config.yaml
num_hidden_layers: 12
hidden_size: 128
num_attention_heads: 2
num_key_value_heads: 2
head_dim: 64
intermediate_size: 512
vocab_size: 1807
hidden_act: "xielu"
norm: "rmsnorm"
norm_place: "post"
norm_eps: 1e-06
positions: "rope"
rope_theta: 1020.0
rope_fraction: 0.5
qk_norm: false
attn_scale: 0.125
bias: "none"
tie_word_embeddings: true
parallel_block: false
extras: ["some layers without attention", "local attention windows", "value residuals", "capped logits"]
init: "uniform"
init_std_qkv: 0.0943
init_std_o: 0.0192
init_std_up: 0.0943
init_std_down: 0.00962
optimizer: "adamw"
learning_rate: 0.000608
beta1: 0.95
beta2: 0.95
weight_decay: 0.31
lr_head: 0.0126
warmup_steps: 406
schedule: "wsd"
decay_fraction: 0.715
decay_shape: "linear"
final_lr_fraction: 0.0
batch_tokens: [8192, 16384, 24576]
max_seq_len: 1024
doc_mask: true
train_tokens: 102900000
max_steps: 6675
dataset: "wikipedia_en"
Each number is 128 + 32 x the weight over its row's rms, rounded and kept within 0 to 255. Layers, rows and columns count from 0. Numbers have three digits each. The size before them is the row's rms in percent of the matrix's.

# up: layer 7 MLP up, 512x128, rms 0.0687, rows 306-352, columns 0-63
# down: layer 7 MLP down (transposed), 512x128, rms 0.0393, rows 306-351, columns 0-63
up306 103:147087111163146161108144110132092187117176142152093116140078158128155104145069171139161107136106139194155110100125084062134191100151150155075115135111138154135200097158149124113151115121092127
down306 100:097173178046086148140100124066141135158136159118072119167084129130094187151102089181144124133154138121181149120052171144118120081129140138056098156117080110105098109135139119092135129136125112
up307 102:141149138180113141124094152157124100071134172158108140168117157029155185171146110067134174126077096146130195099115103089125150174124087148152182080083136104192121168114093152075085170126140158
down307 105:144056208106136129120141102149115114116158149122140115124170104103150211149126150133112186136142105114195099169104172127074116120104154146129135109099166122100085134090099166143162203166146112
up308 092:081140111080201110146144124111137122097201109079173072130106157125167137173137048108094119108151140151174127122112140167088104165124144171151062158107138143168102123202160116105120091142145061
down308 094:192116117132172183118136145157159099127163074126143118164132081058127128105086141167126183112123126184070176124110119168122150155171150111057084149173102167118126114097156166156129157054115115
up309 085:112162098086109095161134147139147102117166131108148067074147101104106167115123097146138123109148153193110105107109079172187182175176068089141078136135183126062120102161144081140090118072145132
down309 082:104153102134150091132104111082177158120127110104104109155170131101090065188121108161170142130173141115137196119148118133122189123138081112124112149155123163098141150148133156134128106178146143
up310 096:105145129104121134150138160062104149150157131111160111107115188115108160107105135117179129089076152143081157188180126125125191111131103124069068182081113092176129083171083154159074136125135109
down310 093:147129114102107103138087097181114085111093049128062097126098108144136134143138128131135110165174149090180143090055164125155143125111128169148131141110172138115162123131107068098165110125092111
up311 100:148132063129087150149085106132111199159110107113172167183132106149123172165096085102170071094109133104144127111195084180156099074160133096101100119129152083107070134133148154109130168138079163
down311 102:142132120091091137153163167138125131130106133110123150079150083158102165099155165148146135124087164107133101175114106146144138077069143172144178112145144076150175108105075117118167170135105102
up312 098:086106106110155095133127110133076113180089150085114168177198135165155135130096111150184096130119091138101072097159100136107107186118105145128060101128108071145111182137125105132104089100059122
down312 092:114122130097092088149115079159120095156061154066097151129134089155164133162137155119175111068129098115093122123102168182151150140070201135100074136191124088123105129126149135185134116091164080
up313 106:157148097132074142117121164125116179072135092150142120130127168112142077127177086110118083102092125135121171095139152116169135095148120171107091119131150057124109119131115135057128100167199173
down313 109:149203068131103146173112111063117026135112161112147087095113104141120086135116127120126100147144116115132103085140137186134132141112064107156135144132133159107056123098144096154134155097127160
up314 101:153153134068154114178112104122165122173182123119175130138163093139141121178162134148130136156125149142173136153119103159118142146141171078183100097083142138166095097172093109110148108048151202
down314 102:128123154133171136132178073091133144178104116103194153160120145134121167088118096235118087147105109099095111209130165126104163114143106125124143153168113166179137095142170174127151123098170094
up315 102:151115157071155159108173123132067142187136171138093132089149151140081102087138114127121148090167135122076094117161144112098163089120123175180060121150163075132124125176130184146165128145088162
down315 104:104134178124117205193156116126128151105115148103172178180102166099136144130113154144175157136091094113117125081143130131102205076137116116167073190128118144134109131139076123161122120100144171
up316 089:096161110108131096074072139164173137100145101124068133126135118112115137138116161110090149218126061113078130128133109069161084107112164141113094135091112114142099139141175182089124103132075089
down316 094:145102154114150116158144143150142174121165119122118076111122132173193143106110096151143144159153096082147142077078142153062154113119116140116114191132103134154115149227141175162082094124169107
up317 101:135147119138088159083101123096132130139167169138136155127097124137128133105193112131146128154110113138138125142158163206098131184137120125151133076082198110132176140184178147181152147086113103
down317 101:107123107075114130165133035070155112109139144083101128120147160128103139137107107088142161084085154116159180163067159165136154185117119095114087118163108126097151163180131159126073131121102131
up318 107:124099189101145144075142112142076135101090131080141105142100112156146102102176112119104085109156097155124117155059110099168101128113113082091136087095129164143097087137164097096127152125114176
down318 103:120098117123157134057114134162194124159119144111132118138135129143161153117098093135177089085151123110133207122110081126137122110150207057124047160137103128175172068055130137132130148143145129
up319 088:082082154131086112101078153131130102161128093114092092169082149076166128106141169151096097123119152213126123140169083161102169121131136171105172190060186132100090144140145097132124134194112101
down319 086:134107115133199147131154135083156110190181125095123141080123167159138132124129113145168184143082057075128183142158118202135116154107087163095091097143105099159164150147188098125102155130148155
up320 092:089098180127158145115133170111059158091135123119134101157112104168169128157070159205122075103104208145098114141089098108087135121152167097081085178091155121144157158157084150111173161107164180
down320 099:085052114076171140145113150111170107144165172084153218100099141168153105082127079115131122140124154128095169166117099102176111144059151092146082115171100092124100140131121105138131162144104095
up321 102:115081125176143128107041107108117098164138076152183097138150104121111137116073042136129085152127164129085142119122081162099124166200112160124114163107109154158170156105143187108135142070160175
down321 104:172144136110161143153183172145148099117161149094126168086201088135086126142056130087120080146165125098107124136114181162108106121110045080100124124155127137135107125115131068168129149102136125
up322 104:061110177108162174081122141102114186069169134081106088155153129121118122108151171091145133129115122102099131169115164097172092121131161123150077155137241098163099199125165140136159097130083153
down322 103:180090166059142144149141123090145094154177125141192130111087135174145144097084104169108138128093122075174114136095164131105152088111138164115134079110114117075113158088099135156117136151132075
up323 098:064117135149112132086188115099135136150111092128067101144145083145158169087159096155086073076117115113116184118181107138152090063136134123129123109060169110082078165185145183117089091206098101
down323 111:147115167141105103155083136094122191085100126148168114109154113112152116135197210123118165119099150124174090079134159042140091123108170110167141139088095155082155154112097059119117086097105114
up324 103:155174159169215113140161094147074120161138057134105115082152100130161096137139082156149127151113139138114181063074141110127076121143157186144053154129122083141135122099141144161124158145137135
down324 099:134126120165117145120108101171126121106109111106102146155130090177176144108085085123163080090074122140128202167064121141128136140135182096080097129163142076140156133082143112218102093101129112
up325 106:171075060119169208140159151123161177113104156168093155091101116151080102135062095158146155128166138100089122157119106074150111073184144180101140164132163144150151123178107091061122146048112144
down325 114:192152114185096149096128134113067099092144122105115145116144086191061182078181125105068108158126142155169109063158154102092156130152116153111217128092103153135105109186111080111149094125153111
up326 100:096111154189079143141040154155156213176144158130155097130135098197156133090129107109158126158134138117140100183139114092144141123098093163126107132125112136156147145125117135125117134118057137
down326 092:117136143189107125116139109138203067154184189075145076131100112091093145075098160162120080100110131093078123143120108132160153166087112128051150115102133156132101148124093144140135116072182139
up327 095:113123174131170077064126118134163160118150076108130125114093149070147128116077141144135173098171098166082136140121098112186101086151120131124153151118135122100138175152231096115133134143111162
down327 100:153123104099120156156069176149152118088113120116133124182130125109097114185088069163171127151139119106123115095158161151158146108148162099089111135117152127128140164110111101137146089144108122
up328 100:089141185088115119122099157167170190154124099181110083143079130149196090144114066154152134105140191145145102067091141101115119118152158131130124111147155127188110129079158144065171094157086177
down328 101:127101075108103127162171114141162117081104122109101143153066127144114094178093122131143177170094076136079131146109070123091129135074182118094093141150146123097082104098135129162122111136077126
up329 104:116161170103122170158157088102089125091129131191093121086086124201146173132104121095165129116119138165095191116126149090144111164176116093134141115150083111112122115180086169128122099081198160
down329 100:111071179103113087120111157108145115143117122120117124193155093103166106109083130139150127136169112150175108136096113090134137091107083053143201154103080174097144180083116183105112158112121126
up330 101:093180112111194133124139140139142113196195086184112143136097121120127113125152071165156118144087154177086163127107181118099156096076052159108179098099133141100089078093127127086093127109138148
down330 087:114112086159187149153137111140120075101156099129137141113156149111150121133131131146187138098118091085138146085113162130096149128091100143102134133177159146122149147164113064164124075136122130
up331 097:146115194175155177094143215112102153118145112187192145143110130102114124130121126157167086115130163060106176093183122074149122089136092130054131123106095115142173101128108130104144169135161144
down331 096:049143134127163086139121108183116112177168142146154128208209126229112176109105118146128145071134097095145164083113166101127080109114168138158122131089132128149099106159104104061163147158168178
up332 094:151151090143082194130082128095066120106119137157145080139165068144154152080161128192099163124122189195170099122172089147082134186158147200154102145138095144124117139163072175065152128130136122
down332 098:113088139168157124121098059149152073090134182164128154036181097106093110088104135148159135120112142134141138115082171130138146098077130133131135158165084138100115106083092089145017176076110150
up333 096:109159100133101152157071101113073147152115175095115138147157157150082088139187122157108189086156078136139152114129174114138085101144101107100129185113174126104106050158093159140079089147153120
down333 088:139150135096094067073174155115186102114124138128115083076111179113124155092107124098125090108198164111154179097099121093110114129144146151108141131141148104143104067112147165090162098127144158
up334 102:113148133126114095109158119082127137101138155166091109180109133140124132075148104109117173129107140123123164169122166062188083103165128153086094144130124142117166100158145079073126121142101107
down334 100:121099179154108133073123153096110133162140158102098143058152098084107053097174151130077135173101119143070147123149122116152143126123135164165158168102076085144183143136099140117152120156159163
up335 092:113154100171163138171099115115130132157121227168086158150076139148130146131072092117123093124088153158082128191141158126159109095071149174139140175113154127160113128141093120154128110115090145
down335 090:131107121130135112120134153189133115135120125161135176122173105095160172131119131150069167090146123145143141127139077083115122165109146123088196106112146150131193162128125100192130159051147063
up336 099:152109082131074150159110185095103159102114129088140188122116155104118157091141121138089128076139129181145162163173113088159206141141187124155130087126081101067151147126199132131130090094171157
down336 104:115072026118174112133132154124116133086206147105127122112163127128142115162168121102130101120109137146160110128160143138100213135084164134125112165139133159169130160088120240145147081156161112
up337 103:136140077094122094106131085178137122146121084183103097095171168135092183147072080156198144167130114166105141099179127155150113150134149134135172133145181030114108092135184112073142095168087176
down337 104:076150164126155082127139123069135110145128089082164135128111166133130078093168169111175189127146072124063161099140108146096119135119086145168135163112181133144131108108096114156114117129081083
up338 095:101177135102122089128108157109155143095167081106131098111152107105098116174137151200168144095125116134069096089113118133152148114090168170118158142154104116163091078193166189101140173100157129
down338 091:149099146118137088096121056186118108167096160205171095174094128119168144151117074170161123132117118179155182130119115096162130127107090152096177136095139154109146080152107137177145116102115111
up339 099:097176150140092095099096143138125066122167090112122159155111213096112082131175118088174163102136165143170091093153161076160142088129134096156148135125074094170126107098151096117139165113123168
down339 101:116147106141156133085174119134110157135167076079136106136104108057086137149128144126062135081132140076075129125115103129146131129214119149118110149134164127127089115112123118127116155113138153
up340 098:112161114150099074163106087155149166163102149190103115064109117073145096113157157093137115153087187115072134115126073164126098091189160110127110086146091089150145111161138193151107167101100122
down340 101:136141091108155139155145147120063109136067193170176151093130176178130112087134086146139115102103157152076157096108125086070179118086193160125195129109157143168126102145157159123130113136144155
up341 122:112189077204183193152126141104111084124201101128181137134159116151113161137093111171153092113104121123147152140112093132108127083121101120067182097144071062123124152148123109112105150162099147
down341 099:047152140147169111140109101107146124115127067104105143162142116135124144195100124187150117078075107113176190113101102155108126091108151100122114167153066119126152161108128154110124134154138092
up342 102:159129129128162212080085080136178150113140168065149087104120156147119149103095159088128179144095076098113132119112128108132126077118131145070119167114191133185105148137161175142075109086124180
down342 102:122143107118124131114139153109160086126138140157115113123184105137077109127109164041167106144112085127145167111090115090157193104114157182097168212116083142152160169118089066168137107121136120
up343 093:114112105165110052153155077153103119108163092135078162115164093108103152096128065129185107138147174080134100144105102098109143122121159136117176149095150097169107118127136162151079139113126117
down343 095:163092091123160170133148119123120137160127160182198140109088133135111079128157118118138138119115111132106136127106161143147119126149065065099183105162120086144145075141153072173103129120090158
up344 096:136156133181099130059116143133120121165137128179159089118089172162138120086129092100194139116165141183099150150142182130145108161166184132097154090016150148126134134111134140117153152154079120
down344 097:130101095152140078137135087141142100105155098083136134125101040125109130127161107133173189122126144135126098156070169091113182130083167151155120143142162145111119135120123086151116100145144079
up345 098:177128113127157166104091128130167139118091133133183150137083182191110151114131091172133105134125168140113161139165144162190157112209116178126145111080180168128179116126123118135173118196167112
down345 098:149117135080104121125117119102173143171138119045142155128135129178102097097138216186132095160152123160139195096118175109169187124125134125127129133131069164150070173134136151125138148123167092
up346 095:162145155163156117140140084164122242096173058101167151106147155119145172122107116161162086144130151145153177144169124156149082134133129091120081124110142144121174105154122185142156141095120162
down346 086:109087169131127079100166129118173174082151094141147141185156089145130079129114100121154111063146148178158120115094087170131147081152127083164100170139138161180085182135126126149171134123128101
up347 100:090096093124105159169156080173135096134132145116163112105098104150214197069165131157160119114119123097182153170121155127157137102152053155094115151120119106188126135108095100142139122095046148
down347 108:107122104157152114101158098101128119165181152112095145109105039139103140101150079197131141109154106122098148189201159132151122146063130066089086162119132178117129127080101106158056117150179108
up348 100:135073077170188126112148175128100178124104177083109159131149141178147106103157126118122192104151110082142098166189158163107181071099095105110162113107157084138106074133125127147154164152063157
down348 103:123147095104151124172116119128177091120131103080138118176162163058137191152092096109130118078158078164160154123128118126118130161163175117114109175185129132120147104094118116161169138113130093
up349 103:178133114108177093126086203140048123074097181129115123121171107141091093077167139176136158166139067124132138108156131112166077165168116113149118097087100133169126114128069186181124149130162164
down349 104:155123133132135110188150113067130136134105122174151142135116089112120201122031109161131095149125166131063172115137130179142170115134117106162143165087073133116180121143146148157102070132141153
up350 097:096165069125138107174160129204115112119113143182113053130158089046112157134139110104140077156092120109125104093158130068171096093134151134140227104093131098102166175124142136115091142140062138
down350 100:163108065156100101133082126138180149118118091133192174085131166121123120123138126161104128119096120145114078122132108097096172154126101073116132112155102094090103096137140159129118143109080135
up351 095:116162144099129159135173158109088186133163104146162119145160113115198125098185113142130071127157112104167157103169081113092130134079119163116158154125136113121091055103173176161168134063156154
down351 099:090103145118123105119211116125108164155145150057101124168069118155080145115084124149102123135101132141137092181098176134106154107053146134139138145158099125175124137104082151125134143098164106
up352 102:128114142155115096075162090156187166125133128144134166132159168094163188163179146169146167160098169097183146103113101092175092110111136198140103154109103147108173122198080139110099147139125113